{"n_layer": 11, "head_dim": 32, "d_mlp": 576, "norm": "rmsnorm", "norm_place": "pre", "norm_eps": 1e-06, "tie_embeddings": false, "parallel_block": false, "init": "normal", "init_std_down": 0.0, "lr_head": 0.0045, "final_lr_fraction": 0.0, "doc_mask": false, "train_tokens": 81660000}
Each number is 50 + 10 x the weight over its row's rms, rounded and kept within 0 to 99. Layers, rows and columns count from 0. The size before them is the row's rms in percent of the matrix's.

# up: layer 4 MLP up, 576x192, rms 0.0761, rows 254-289, columns 96-191
# down: layer 4 MLP down (transposed), 576x192, rms 0.0725, rows 254-289, columns 96-191
up254 096:39 40 39 47 42 82 50 47 50 68 65 47 41 55 48 52 51 36 70 53 53 46 55 54 39 46 58 46 59 47 48 34 44 57 53 65 60 60 36 60 37 32 51 50 40 36 49 35 56 48 38 51 40 51 31 46 47 48 53 64 49 41 44 53 45 63 38 57 49 73 66 42 32 52 60 45 53 63 53 48 48 41 56 34 30 59 55 49 38 52 62 50 44 59 71 42
down254 095:38 49 27 56 50 40 50 46 55 53 63 43 46 28 56 44 40 45 46 43 43 63 51 44 48 39 67 34 29 44 52 37 29 52 59 55 37 56 51 33 45 67 42 61 58 53 58 48 51 66 49 53 49 57 50 56 53 48 47 28 52 25 41 44 47 68 57 50 57 58 66 52 75 47 43 49 56 47 57 53 48 47 41 59 45 38 56 64 53 53 44 62 39 47 41 75
up255 103:47 25 55 61 35 54 66 60 51 45 62 44 66 24 45 48 33 53 52 48 55 34 55 46 43 42 58 54 48 45 40 56 49 61 48 56 60 48 60 75 40 56 43 58 57 57 36 43 45 55 52 50 42 62 27 40 45 36 37 47 61 62 46 56 59 64 43 42 46 62 48 45 48 39 53 63 55 50 32 49 56 48 49 38 43 37 59 45 42 56 62 47 51 44 43 63
down255 097:51 51 28 59 52 42 66 61 57 41 46 54 45 54 52 59 51 63 48 68 45 44 44 68 40 47 69 66 34 59 50 66 56 32 52 50 45 63 51 49 39 49 54 48 45 58 54 41 64 51 42 54 53 60 39 35 47 46 55 58 39 54 38 64 51 50 51 65 40 88 56 54 84 43 44 52 49 47 39 50 58 48 46 40 49 41 63 55 62 61 62 50 59 45 67 58
up256 033:54 40 63 36 37 52 50 68 48 38 56 59 44 34 39 31 51 49 55 36 41 37 48 38 61 41 51 45 63 32 48 45 35 54 58 60 69 54 35 63 63 34 55 58 40 51 49 40 44 63 53 53 44 55 49 57 44 48 41 59 65 52 48 44 52 55 43 37 51 51 42 46 39 56 57 46 68 58 36 59 28 42 64 42 37 42 66 48 34 47 52 60 34 64 45 40
down256 026:43 56 61 47 51 50 53 35 60 57 55 27 49 42 49 49 36 57 62 60 53 38 63 51 56 48 57 43 45 50 55 58 52 60 57 40 42 22 36 41 36 37 54 34 56 64 61 56 63 26 50 37 47 45 55 56 47 30 57 51 49 50 49 67 28 59 48 53 53 51 49 39 51 53 67 49 53 48 51 58 55 49 46 43 47 48 43 42 55 51 45 54 71 32 43 46
up257 096:37 59 49 38 59 66 57 67 54 24 40 47 62 35 41 56 45 49 70 54 41 61 59 55 66 36 69 69 67 37 53 49 56 48 56 39 56 48 44 54 62 50 49 45 33 65 47 35 44 39 57 55 34 44 48 54 47 54 35 68 47 53 48 45 50 57 36 44 49 68 44 42 44 48 44 61 50 54 34 53 22 68 46 52 40 61 38 69 47 35 38 59 50 65 56 27
down257 095:34 43 63 70 21 53 23 54 54 35 48 62 52 70 56 31 48 40 53 34 36 40 62 47 31 41 41 66 41 48 70 50 56 53 75 50 44 50 54 67 55 58 47 67 54 50 46 60 31 34 51 49 48 66 65 64 52 38 46 49 57 45 55 48 42 58 43 59 54 33 43 56 58 51 64 56 60 45 51 43 43 40 47 53 56 57 48 48 57 46 51 40 48 31 43 50
up258 101:53 42 65 53 54 42 33 56 38 69 58 56 31 43 46 46 49 44 52 51 47 33 46 34 42 42 58 62 54 26 48 48 65 42 54 52 71 61 47 51 52 47 51 49 43 78 41 28 45 52 59 50 48 67 57 47 46 62 59 54 48 76 47 65 62 46 55 51 54 65 29 45 42 53 58 62 65 42 46 56 53 77 46 51 45 48 66 49 31 39 45 63 54 59 64 52
down258 098:45 24 42 58 65 43 53 43 56 67 47 35 52 62 48 55 57 39 51 44 68 48 38 38 48 55 63 37 41 54 57 53 46 35 51 40 48 37 36 54 31 49 59 62 51 51 51 51 36 56 36 60 49 40 55 43 64 55 58 47 34 40 61 54 47 64 54 50 52 60 42 40 43 61 44 74 61 41 58 42 55 53 36 36 55 52 55 51 50 49 37 62 68 31 37 66
up259 106:52 48 52 48 56 48 47 63 54 53 63 52 61 63 55 61 55 55 75 54 40 49 56 41 52 38 61 55 58 45 50 54 65 43 51 51 55 62 42 60 54 43 71 62 23 57 49 55 20 70 50 46 43 35 40 66 33 43 40 56 54 54 39 57 56 53 49 55 47 67 17 43 45 47 50 52 65 58 30 43 49 49 40 38 50 43 39 47 60 64 57 52 44 58 46 44
down259 118:41 45 30 56 25 49 48 61 54 39 59 55 54 41 58 55 56 57 46 42 52 35 52 52 27 41 58 43 45 64 67 62 56 46 69 42 38 56 43 47 31 60 50 55 41 48 50 48 44 65 34 52 55 47 66 57 47 38 35 46 59 44 54 60 66 33 34 48 63 57 49 54 61 48 51 33 51 59 47 59 65 49 52 45 45 39 32 43 58 55 51 46 51 41 43 57
up260 096:38 39 49 60 18 51 37 46 31 52 47 58 45 47 48 54 53 53 57 38 44 50 55 55 54 50 55 65 42 58 53 47 53 42 62 74 55 47 33 61 55 43 32 51 53 49 40 36 25 57 60 59 38 55 48 82 45 60 47 45 75 79 61 68 65 45 39 59 48 35 47 60 53 61 65 47 45 47 56 54 57 57 49 56 64 56 53 48 57 50 46 54 52 53 62 35
down260 100:61 19 32 81 48 62 68 31 58 48 38 48 49 39 36 55 54 54 66 42 33 50 55 47 39 57 47 43 53 41 24 48 35 42 56 46 56 55 41 58 41 49 62 33 33 43 38 54 70 51 33 46 41 40 39 38 59 53 51 48 39 39 47 55 68 35 60 65 49 61 50 55 61 51 61 57 44 58 47 52 42 40 49 60 16 46 40 62 52 51 56 45 53 48 61 55
up261 095:52 43 46 37 55 65 62 52 49 36 46 53 63 51 55 69 54 73 50 51 62 36 52 46 40 53 52 59 67 42 32 40 48 54 74 39 49 48 45 59 49 51 64 36 39 54 40 57 59 42 44 61 31 53 38 50 37 45 37 48 48 52 46 33 52 36 40 36 54 58 47 43 46 46 62 57 53 53 42 39 47 48 55 35 40 51 57 58 46 49 45 55 53 57 54 20
down261 088:52 64 58 28 52 45 43 65 40 74 43 60 63 60 53 52 47 38 40 59 48 52 46 51 45 49 42 59 44 56 57 53 47 48 45 39 54 54 54 42 76 60 44 64 33 48 51 33 41 55 39 51 44 55 67 60 57 65 45 54 60 37 56 69 49 48 47 43 62 47 49 50 43 53 40 59 72 38 56 62 60 75 33 77 59 57 54 45 51 41 49 65 40 64 59 60
up262 088:33 28 50 42 54 68 39 44 43 51 56 48 33 45 22 55 52 48 52 50 45 39 72 54 51 63 65 51 38 35 54 52 42 50 56 66 50 72 44 54 47 42 60 43 52 58 44 37 53 43 49 51 51 50 61 45 64 37 47 47 53 59 39 71 48 53 37 45 45 52 62 61 42 61 73 60 55 30 48 53 58 56 60 57 37 47 52 43 43 61 65 38 45 52 27 35
down262 081:48 72 56 51 51 40 60 39 50 40 45 54 65 68 46 57 34 47 42 40 50 42 61 49 50 41 49 45 55 62 40 43 40 60 40 62 46 52 50 72 52 33 55 73 54 42 43 44 50 47 31 57 47 59 45 55 56 30 45 51 27 44 43 41 35 46 57 51 36 63 49 37 44 50 53 54 46 54 53 52 29 35 60 47 53 42 56 50 55 44 58 48 40 39 57 49
up263 102:37 30 50 51 28 54 51 50 51 47 53 56 56 54 47 44 40 40 42 55 50 34 59 42 63 55 41 36 66 36 51 36 38 46 67 46 56 43 37 52 53 53 42 40 45 59 47 44 43 69 48 43 53 53 51 52 50 50 36 48 43 58 40 65 69 48 39 51 62 41 61 53 44 36 62 65 52 49 42 25 45 44 44 37 45 51 43 73 34 44 63 71 43 53 56 38
down263 099:61 63 40 43 61 46 43 43 53 46 51 42 36 35 62 51 53 40 47 62 58 60 34 53 61 47 54 60 49 32 42 49 69 45 62 50 54 38 51 45 63 50 40 47 58 48 53 49 35 55 59 51 45 51 49 42 52 69 35 45 39 52 50 59 52 34 45 45 37 50 65 41 62 34 43 53 44 53 53 51 39 58 55 64 44 67 61 53 46 38 41 52 33 62 63 49
up264 102:64 28 60 46 39 50 64 55 49 53 39 52 56 48 36 60 42 66 40 66 38 20 35 33 42 59 58 38 71 52 35 40 60 47 60 54 54 65 39 45 55 44 54 42 42 40 41 30 55 51 72 74 47 73 49 59 52 47 29 61 55 29 49 49 65 57 41 49 50 38 53 38 46 57 49 34 59 53 45 49 51 47 47 48 45 40 37 46 57 52 60 59 57 50 45 54
down264 099:59 40 66 40 41 41 57 45 39 35 42 66 67 54 49 60 64 44 45 46 53 38 34 60 50 67 51 42 45 46 63 55 44 67 53 51 71 53 41 47 51 47 39 54 60 47 47 24 49 32 62 55 53 50 44 44 50 60 63 63 41 37 55 47 51 21 69 68 46 47 51 38 30 41 56 64 49 40 56 57 59 59 50 49 45 48 56 60 46 53 53 45 50 72 48 46
up265 098:41 53 55 55 38 64 56 39 49 55 55 45 64 46 40 49 51 39 52 43 52 48 54 52 64 37 75 50 36 43 48 39 58 53 66 44 59 37 51 57 55 35 46 56 62 62 46 45 48 75 56 50 55 58 49 58 39 27 54 56 50 73 45 36 65 45 45 44 69 49 50 57 33 42 41 34 48 73 39 58 25 49 47 43 51 27 54 54 48 47 32 65 62 46 64 34
down265 093:50 62 56 30 60 60 55 44 31 46 62 56 39 52 62 63 37 55 58 46 34 32 58 52 37 61 61 50 56 66 52 24 60 60 55 41 46 58 45 68 44 38 58 60 50 43 48 50 37 44 47 41 48 51 68 44 61 36 69 68 56 52 40 36 43 43 57 35 46 61 48 46 35 49 40 44 43 59 29 51 40 49 30 56 50 50 51 32 54 46 45 42 48 56 56 40
up266 108:48 50 50 49 38 44 46 50 53 43 56 52 36 50 52 34 50 49 55 38 70 54 47 50 59 53 61 46 42 47 48 52 52 59 59 65 47 56 60 52 29 58 51 35 30 54 36 52 35 47 47 65 43 56 33 46 41 27 43 64 50 57 29 44 58 57 61 43 58 68 31 31 43 60 52 50 52 64 62 39 30 57 58 44 40 57 61 43 35 69 45 56 56 57 31 49
down266 113:46 57 66 41 52 39 51 45 37 50 59 46 41 34 69 49 37 56 66 32 47 68 53 60 30 65 52 42 40 50 48 49 53 50 43 48 33 58 49 40 39 56 59 58 51 62 53 74 43 45 47 69 59 37 53 51 50 65 34 40 58 53 44 59 52 57 51 63 43 52 52 57 44 56 41 62 62 49 56 37 55 51 56 52 39 54 57 81 56 53 27 55 56 60 43 46
up267 105:44 63 54 54 43 44 42 48 50 48 59 64 29 44 36 50 55 42 28 47 36 38 54 49 43 53 69 56 39 61 49 17 45 43 50 61 44 66 68 51 47 51 61 58 45 48 52 49 51 56 53 62 60 53 57 71 59 48 46 51 54 51 42 60 55 52 55 57 75 54 65 50 51 51 43 52 64 28 57 53 57 52 54 71 54 41 63 44 40 58 74 65 31 61 36 52
down267 108:46 64 64 51 38 65 40 54 47 61 65 61 55 50 50 45 55 34 51 35 66 44 57 30 23 55 55 41 57 44 45 56 48 66 42 48 46 51 49 54 50 37 53 62 56 38 41 44 55 55 45 53 66 46 63 38 40 52 55 47 54 52 53 35 40 65 42 55 48 57 70 56 43 58 38 71 49 40 59 40 57 43 48 47 74 56 53 52 48 60 53 44 73 70 55 48
up268 108:52 50 49 29 47 53 59 82 56 51 44 59 47 46 38 39 44 35 45 56 38 53 67 48 39 41 64 30 52 36 49 32 36 49 47 60 31 64 60 48 66 51 33 65 39 47 52 47 39 55 55 51 41 57 56 42 38 39 45 43 38 52 57 53 55 47 49 45 45 55 61 48 38 65 48 46 52 41 51 56 61 57 53 57 40 37 69 59 66 63 59 42 41 60 38 65
down268 119:44 50 67 44 46 43 33 63 50 47 39 46 55 69 51 38 50 53 31 50 53 59 74 46 36 60 47 35 61 62 49 35 44 44 43 74 47 55 42 64 73 62 58 53 47 45 67 36 44 57 42 46 48 37 61 39 27 48 47 47 44 53 54 46 55 51 45 51 49 74 36 40 38 43 44 45 51 46 60 39 39 42 51 62 73 53 48 44 48 43 57 53 45 64 68 31
up269 097:59 42 56 40 37 53 51 60 49 51 44 45 55 47 33 65 42 72 59 63 42 68 32 44 57 62 57 51 64 35 35 46 38 46 69 52 60 65 39 49 64 40 52 48 37 62 50 33 42 57 32 51 60 58 41 50 39 39 46 43 49 52 29 39 49 55 49 45 60 47 28 41 47 58 52 61 53 52 51 55 45 48 43 45 43 50 61 54 49 73 43 64 48 64 35 55
down269 095:51 61 48 59 46 60 39 53 53 35 57 36 41 54 32 63 41 56 51 54 68 56 61 59 43 51 42 54 50 53 67 39 56 49 43 57 44 61 51 45 51 51 48 46 37 34 65 37 52 45 55 49 74 59 48 34 65 54 55 63 49 50 56 25 46 63 67 58 52 49 64 75 57 62 66 46 45 44 52 41 36 47 53 47 45 61 39 33 36 30 57 47 43 53 59 56
up270 101:64 50 54 45 49 63 57 35 42 34 52 60 51 52 31 41 37 47 63 49 43 38 43 42 57 42 56 41 53 40 35 48 52 63 47 58 59 50 26 44 49 48 53 45 43 56 39 45 59 44 59 46 63 70 26 59 57 62 47 57 46 71 44 56 61 50 40 49 61 38 47 63 49 43 45 39 60 49 55 47 50 48 42 43 40 60 73 62 30 35 65 46 42 42 23 62
down270 097:58 46 54 44 34 50 59 50 62 49 41 49 63 50 32 73 51 45 32 57 45 69 53 70 29 50 44 56 64 59 51 50 59 44 60 41 55 27 51 64 57 52 41 31 43 75 36 52 40 44 52 66 48 66 55 58 31 57 69 50 54 65 32 35 26 61 48 56 48 40 51 50 48 49 55 48 53 38 60 45 40 44 51 56 62 30 56 56 46 56 56 45 52 47 58 34
up271 086:55 66 49 50 40 64 68 61 44 35 51 44 45 44 46 60 64 70 51 63 66 29 48 44 46 49 41 72 69 54 30 55 55 41 59 40 61 51 36 62 44 37 63 44 52 49 50 31 58 46 52 62 59 59 40 37 37 64 58 66 74 56 47 29 49 42 39 44 58 50 59 50 51 55 66 54 42 69 45 49 45 57 55 41 31 44 59 53 30 58 32 52 65 51 50 38
down271 075:46 51 50 38 44 43 32 47 45 65 50 64 39 54 47 41 36 47 51 48 30 74 59 50 57 29 54 44 33 58 58 41 40 39 59 45 34 65 68 40 48 46 36 56 53 57 48 53 26 46 58 43 41 44 49 73 63 68 37 56 47 49 57 58 49 47 61 38 60 56 39 53 69 59 39 34 59 39 52 53 59 41 46 52 47 42 43 44 61 57 51 65 34 55 63 62
up272 096:46 47 51 53 43 50 36 32 57 35 50 52 41 37 52 34 59 47 40 50 46 50 60 42 69 42 31 29 47 55 55 42 45 53 59 37 63 49 33 61 55 47 58 61 48 33 51 52 58 47 44 60 42 46 41 46 52 39 44 59 37 59 50 44 60 53 26 45 58 47 56 38 50 43 46 48 71 48 30 45 40 64 56 46 38 30 27 45 40 46 61 59 32 46 51 41
down272 098:49 38 35 49 38 45 48 55 44 45 57 51 55 34 74 38 39 55 58 47 52 47 53 50 40 60 73 58 66 66 46 47 57 51 57 52 43 48 55 40 43 48 69 60 67 55 60 58 42 39 54 48 58 37 49 48 60 67 44 63 49 42 45 43 46 44 43 41 63 56 61 61 42 56 56 26 35 47 27 49 59 52 42 40 58 60 67 41 30 29 47 46 54 57 68 44
up273 104:47 47 55 31 30 59 57 58 41 54 46 51 52 57 46 46 42 54 59 51 37 62 61 28 40 51 61 48 61 61 52 41 37 60 50 46 33 64 45 61 45 52 54 43 53 63 58 65 55 57 48 37 44 46 42 44 49 34 42 58 44 56 61 42 60 36 37 44 69 52 51 54 32 64 57 47 54 54 23 48 51 46 43 34 39 58 64 45 58 72 50 64 49 40 61 37
down273 106:35 57 70 33 64 49 49 45 42 53 44 55 45 35 62 39 37 56 58 47 27 70 51 37 27 46 60 48 59 52 36 55 45 55 35 47 36 60 43 43 51 50 47 50 44 56 33 65 53 52 51 66 66 49 24 43 58 32 43 62 59 54 45 69 49 35 50 69 42 54 57 57 48 58 59 46 59 60 52 44 46 52 37 48 44 49 66 27 65 49 48 62 58 28 29 70
up274 101:34 58 49 30 39 42 56 60 48 69 60 65 54 41 49 42 41 48 41 43 42 43 39 58 59 28 53 41 42 40 53 52 56 50 47 40 49 58 60 57 68 54 50 71 49 53 62 68 36 65 72 67 33 45 44 54 54 53 42 44 38 54 49 54 50 52 57 46 45 57 51 42 45 60 52 52 55 44 51 51 50 55 69 66 57 51 44 74 63 44 65 50 41 38 38 58
down274 105:53 49 34 46 36 47 67 58 64 39 41 56 61 52 55 48 47 59 53 58 64 47 45 49 54 68 44 60 55 58 45 43 42 40 44 54 67 42 68 66 41 41 54 53 41 48 42 34 62 60 56 55 63 51 59 40 59 42 63 54 49 62 48 39 48 47 61 65 45 56 69 41 47 27 37 48 43 49 34 55 61 46 49 28 60 43 39 60 49 43 55 50 36 54 48 38
up275 099:66 31 45 47 38 52 68 48 47 52 55 61 59 43 55 63 44 56 61 55 40 43 41 23 63 51 66 29 54 39 45 30 45 38 77 31 58 38 45 56 47 50 64 40 45 45 36 59 57 61 50 44 46 44 53 51 54 53 19 52 42 56 62 58 45 47 38 51 67 42 46 58 49 43 41 60 52 58 23 53 48 47 50 53 36 37 47 54 61 56 55 47 54 57 48 42
down275 096:47 52 40 38 48 40 47 55 49 48 46 50 70 62 46 38 79 46 56 60 72 48 34 50 57 46 43 38 72 54 53 42 52 53 50 45 49 34 62 59 60 45 39 44 35 53 50 27 45 44 53 60 51 50 54 29 48 63 51 53 48 47 58 43 47 52 41 43 50 50 59 48 48 44 57 62 72 49 48 45 45 46 62 73 67 51 64 63 52 29 53 43 44 55 62 43
up276 107:54 47 58 51 51 39 50 55 46 67 53 71 57 54 60 57 50 63 54 41 57 33 53 32 65 26 41 42 54 47 60 36 37 51 63 62 50 56 56 58 54 44 75 62 35 54 41 50 40 63 53 42 50 39 41 53 26 36 19 48 49 62 60 43 52 49 48 39 43 62 40 56 44 58 49 33 58 64 39 43 52 59 63 51 51 60 50 51 54 63 55 58 59 48 57 41
down276 106:44 53 27 51 50 54 40 44 62 38 41 51 19 46 39 58 41 49 36 65 40 38 49 50 58 44 70 42 43 36 49 46 55 35 59 50 33 50 67 37 44 48 41 44 42 43 40 53 50 57 53 55 53 51 36 52 42 53 44 40 52 48 42 42 35 46 47 53 52 57 51 52 68 48 42 55 37 74 45 41 46 61 48 44 45 56 53 48 50 69 50 65 52 37 44 51
up277 103:50 56 59 60 61 42 37 51 41 41 49 50 74 48 29 35 36 48 52 60 49 54 48 35 62 43 66 29 43 24 46 34 52 49 45 38 44 72 45 51 46 56 48 66 34 48 58 42 41 56 61 64 37 53 56 47 69 41 56 58 45 68 38 58 60 51 54 35 57 49 48 43 46 56 53 51 49 55 46 56 32 52 49 61 50 61 54 70 60 56 62 66 50 54 50 63
down277 107:58 43 37 52 40 41 64 46 42 53 49 48 58 44 65 40 35 57 46 57 56 60 51 41 71 34 54 62 46 49 36 35 41 70 38 49 50 49 53 65 39 58 49 72 40 36 41 51 58 40 42 41 31 48 62 39 47 31 41 50 35 53 32 61 43 29 56 58 53 59 58 31 56 36 40 49 50 68 39 38 52 47 42 58 45 48 53 50 38 63 53 57 60 49 52 45
up278 128:47 55 68 26 47 58 47 52 69 51 55 53 36 51 47 53 59 51 60 47 42 68 41 38 63 73 54 48 44 36 47 52 62 65 55 56 36 47 46 45 59 51 38 46 49 58 52 55 49 55 54 63 69 67 35 62 62 44 44 57 67 58 37 48 33 46 45 32 64 55 61 48 37 49 50 52 56 56 47 59 63 63 51 49 34 56 42 49 63 46 48 57 41 61 51 49
down278 137:49 42 54 54 47 40 35 40 53 38 61 70 50 52 42 48 49 50 65 44 40 63 49 33 50 56 53 44 40 45 48 62 54 67 66 37 33 28 49 51 50 62 47 54 61 58 51 54 53 46 46 49 49 58 45 76 56 66 52 40 55 66 45 52 44 55 51 61 68 51 44 44 42 72 38 74 54 48 55 42 56 55 39 53 37 63 38 46 55 34 57 51 48 62 66 46
up279 099:46 45 48 55 51 37 66 34 60 49 57 48 40 55 36 45 33 39 65 63 53 51 42 50 57 48 41 50 55 56 53 46 44 53 65 59 60 56 34 62 62 51 68 27 51 45 29 45 53 52 43 52 52 42 36 57 57 50 30 57 46 46 27 48 54 55 52 46 52 38 33 43 49 64 47 48 48 36 46 48 43 43 65 57 54 44 65 56 19 61 37 60 56 46 33 45
down279 095:55 56 55 48 44 41 45 44 50 54 75 55 57 61 61 58 40 65 38 45 50 51 48 55 29 54 50 53 47 42 65 53 44 44 58 47 51 43 47 62 43 55 38 35 56 68 64 44 52 46 61 38 49 47 42 49 61 69 47 37 45 63 41 47 49 40 71 45 43 39 60 60 76 48 72 36 46 41 36 55 59 36 62 34 64 54 28 44 35 60 36 43 66 54 66 60
up280 096:59 39 60 56 43 66 49 55 31 54 60 50 58 52 44 55 50 42 60 50 54 46 57 51 50 45 62 52 52 53 33 50 57 45 53 38 58 59 47 67 54 50 54 66 44 60 36 62 39 59 46 55 47 39 45 57 50 45 51 64 37 60 43 50 42 44 54 50 44 60 42 56 45 68 60 55 56 51 43 34 22 45 50 48 59 60 51 36 34 53 58 46 58 70 58 23
down280 094:55 41 34 47 61 33 52 43 39 47 45 43 39 19 47 62 48 51 53 43 53 46 52 56 57 46 45 41 50 54 43 63 46 49 43 43 36 65 53 52 49 55 53 55 35 40 58 34 54 47 56 74 54 38 40 45 52 45 57 46 51 43 48 54 48 49 53 58 47 51 67 54 81 51 43 56 58 61 65 67 48 55 45 57 39 56 51 67 48 48 55 53 63 50 62 61
up281 110:53 42 47 52 57 56 59 61 36 50 55 62 34 39 62 38 52 41 61 54 43 35 56 46 61 50 56 44 61 30 60 43 52 63 58 41 45 46 52 46 58 44 60 52 39 58 47 39 51 69 48 45 49 49 23 62 52 57 72 65 41 58 42 58 68 48 47 54 55 43 37 39 51 53 56 44 61 59 60 44 40 43 49 54 34 37 59 50 34 34 65 42 42 53 58 48
down281 114:47 36 42 47 61 46 48 50 71 60 71 43 52 34 56 44 45 58 38 42 41 40 52 48 47 42 50 70 46 54 51 43 49 57 36 29 54 35 42 45 36 61 54 53 54 47 49 74 54 69 45 48 55 45 41 55 76 36 64 52 29 52 68 57 63 38 54 57 60 32 53 42 71 42 64 33 44 54 61 58 67 41 68 60 58 49 54 57 49 49 60 41 49 47 63 58
up282 111:64 33 45 42 56 62 61 50 31 46 59 55 55 53 39 59 40 53 70 61 47 41 37 42 70 35 35 52 64 34 63 49 50 42 55 64 60 53 38 58 44 43 62 53 35 59 31 37 54 48 58 52 60 66 39 44 41 37 48 49 37 53 56 52 68 52 44 32 46 55 38 35 47 70 49 36 57 59 32 51 45 61 47 51 53 53 55 51 53 58 50 50 59 58 48 36
down282 116:35 39 40 59 55 63 40 45 55 46 44 66 40 49 45 55 56 49 32 50 51 48 40 58 50 40 50 52 61 37 62 50 59 55 42 48 47 38 51 48 43 43 43 53 40 38 32 48 73 33 45 49 57 56 55 56 28 45 51 51 60 46 50 57 33 59 59 41 42 50 32 47 52 49 44 49 34 57 34 47 53 41 52 44 47 64 70 53 47 65 42 69 62 31 55 42
up283 100:67 43 64 56 43 65 69 57 40 58 49 59 41 31 54 44 35 49 65 51 52 48 67 45 59 46 54 27 50 48 57 43 51 46 47 58 55 53 46 42 42 56 67 44 56 46 47 43 47 67 50 61 62 44 68 55 46 39 40 49 63 55 61 46 43 43 52 45 64 41 42 51 44 57 64 49 52 72 29 49 42 32 55 48 33 43 37 58 54 61 63 49 41 54 40 35
down283 101:53 57 71 59 40 41 44 59 41 59 36 54 53 37 46 53 46 38 39 51 40 40 66 56 42 43 48 44 48 54 62 64 46 40 27 70 59 47 65 34 31 67 65 59 49 28 55 52 55 48 46 53 67 31 66 31 55 49 54 40 43 32 59 53 58 43 54 54 64 38 54 61 65 42 51 53 49 41 51 51 42 39 56 58 46 49 32 63 52 47 46 51 55 43 54 47
up284 090:58 47 47 61 37 46 55 61 48 69 67 44 60 40 49 51 52 44 62 56 44 55 67 51 45 55 70 40 56 45 45 50 30 33 61 57 49 55 47 66 50 58 34 33 53 69 36 42 70 59 43 33 42 51 49 46 39 55 45 60 52 44 56 63 48 50 58 49 45 45 38 50 33 56 46 41 65 60 39 55 43 66 52 41 43 52 53 46 36 53 42 52 46 65 63 44
down284 083:43 46 26 66 57 54 33 46 54 47 45 55 50 45 32 49 33 60 50 51 52 56 51 41 46 41 63 54 34 49 42 43 53 35 41 57 38 57 68 35 50 42 47 59 48 61 54 48 43 56 52 52 55 32 39 65 57 34 55 48 28 44 37 40 58 54 52 59 55 57 50 61 66 59 43 53 50 55 49 45 47 36 34 39 49 46 54 67 56 43 52 57 48 48 62 53
up285 099:68 44 52 43 31 53 50 64 50 30 63 64 64 51 61 62 51 62 74 60 49 58 55 42 47 32 67 41 76 57 52 46 43 54 74 60 51 63 45 58 44 46 42 64 50 65 53 50 49 62 55 57 38 71 31 45 58 43 41 42 50 64 49 46 63 53 49 31 78 51 45 48 45 54 48 54 54 47 41 44 40 35 56 42 39 26 63 52 45 61 43 47 39 58 51 49
down285 096:33 54 54 52 48 34 53 44 64 31 35 63 53 65 58 57 75 59 63 49 38 64 47 52 53 53 68 65 49 74 58 59 45 47 44 51 48 41 57 46 69 49 41 31 42 43 53 30 41 73 43 53 51 59 38 45 57 63 44 45 64 46 57 44 23 59 62 50 53 53 53 51 43 44 67 35 50 33 45 24 51 62 50 53 44 50 59 43 66 50 50 48 62 44 31 51
up286 096:41 52 52 45 38 47 46 45 47 60 73 59 67 24 46 24 29 44 44 42 60 48 62 42 61 36 56 48 57 44 34 51 55 36 48 45 48 70 37 60 56 51 40 55 51 60 41 38 44 64 63 55 39 60 35 48 45 44 51 61 52 58 33 72 44 61 46 54 48 53 51 55 47 43 62 45 64 48 48 55 28 28 52 67 43 43 49 59 50 50 62 44 47 64 48 55
down286 103:52 57 26 42 53 58 40 55 37 45 49 49 59 47 46 49 62 54 52 49 52 57 45 47 36 48 52 54 53 45 36 59 56 55 59 39 47 64 54 67 43 39 41 61 48 47 40 51 52 47 61 41 50 66 46 53 57 35 53 46 39 52 30 48 37 39 44 59 30 64 55 54 89 42 50 55 76 48 45 53 47 39 53 42 41 44 40 30 60 66 47 41 50 62 59 65
up287 102:63 34 63 40 56 41 38 58 36 67 60 78 48 48 51 46 39 45 53 65 38 55 54 45 47 47 49 40 55 50 42 52 43 45 62 59 41 70 50 56 57 53 59 62 47 49 44 39 46 57 51 52 40 52 59 40 55 63 36 55 57 64 55 67 69 46 58 59 50 53 55 47 47 53 66 61 64 28 44 57 52 68 37 38 47 50 70 42 45 40 62 45 23 59 34 59
down287 114:49 32 41 50 65 39 41 56 42 54 64 68 69 59 42 45 33 55 48 47 56 43 42 42 71 57 60 47 42 47 53 42 56 28 53 46 46 50 42 25 63 47 40 56 50 62 39 51 56 49 45 52 46 46 56 45 48 56 45 38 59 49 68 48 72 42 55 31 48 30 44 54 53 50 42 31 50 39 31 47 55 71 37 66 38 34 52 48 47 42 57 55 47 43 65 30
up288 097:46 43 40 50 54 55 60 58 43 46 44 51 46 43 37 47 44 56 55 47 67 52 42 55 72 48 42 55 69 35 58 45 49 57 47 60 72 72 50 52 52 51 49 45 37 52 44 30 38 47 50 63 55 50 37 46 36 56 50 66 47 76 45 36 61 54 52 40 52 67 42 33 53 56 59 40 53 48 43 39 51 65 52 50 44 51 48 58 45 48 58 53 45 59 31 39
down288 094:24 52 35 53 55 64 55 50 49 68 47 63 55 50 62 29 44 32 52 43 40 40 48 33 48 47 49 67 47 52 52 67 53 37 52 29 57 38 55 48 57 63 59 54 68 44 35 47 53 51 39 37 56 54 44 41 70 34 55 41 48 38 61 35 58 39 52 51 54 42 43 44 55 52 57 53 55 68 52 39 51 48 41 43 29 51 61 51 35 47 41 42 51 52 44 44
up289 096:56 49 58 51 50 71 53 69 61 54 61 51 50 38 48 42 45 60 57 66 52 46 48 58 59 39 40 42 49 39 46 53 45 48 58 56 57 57 33 52 35 47 52 52 38 52 44 51 39 46 50 55 44 50 56 49 30 43 56 48 39 59 35 45 51 34 53 46 36 68 72 64 38 62 60 55 39 69 51 52 41 63 64 51 43 51 52 64 52 65 57 64 56 61 54 39
down289 089:57 50 62 50 32 40 47 35 40 45 53 52 49 44 42 39 33 57 44 56 37 50 34 30 54 53 55 42 20 53 47 42 65 62 48 63 50 35 59 42 51 50 41 57 48 49 66 48 58 41 46 46 60 42 51 76 56 54 48 55 61 39 60 45 64 71 47 60 67 46 53 50 33 53 55 52 32 35 45 49 54 49 11 52 49 52 56 48 46 51 26 57 40 49 50 66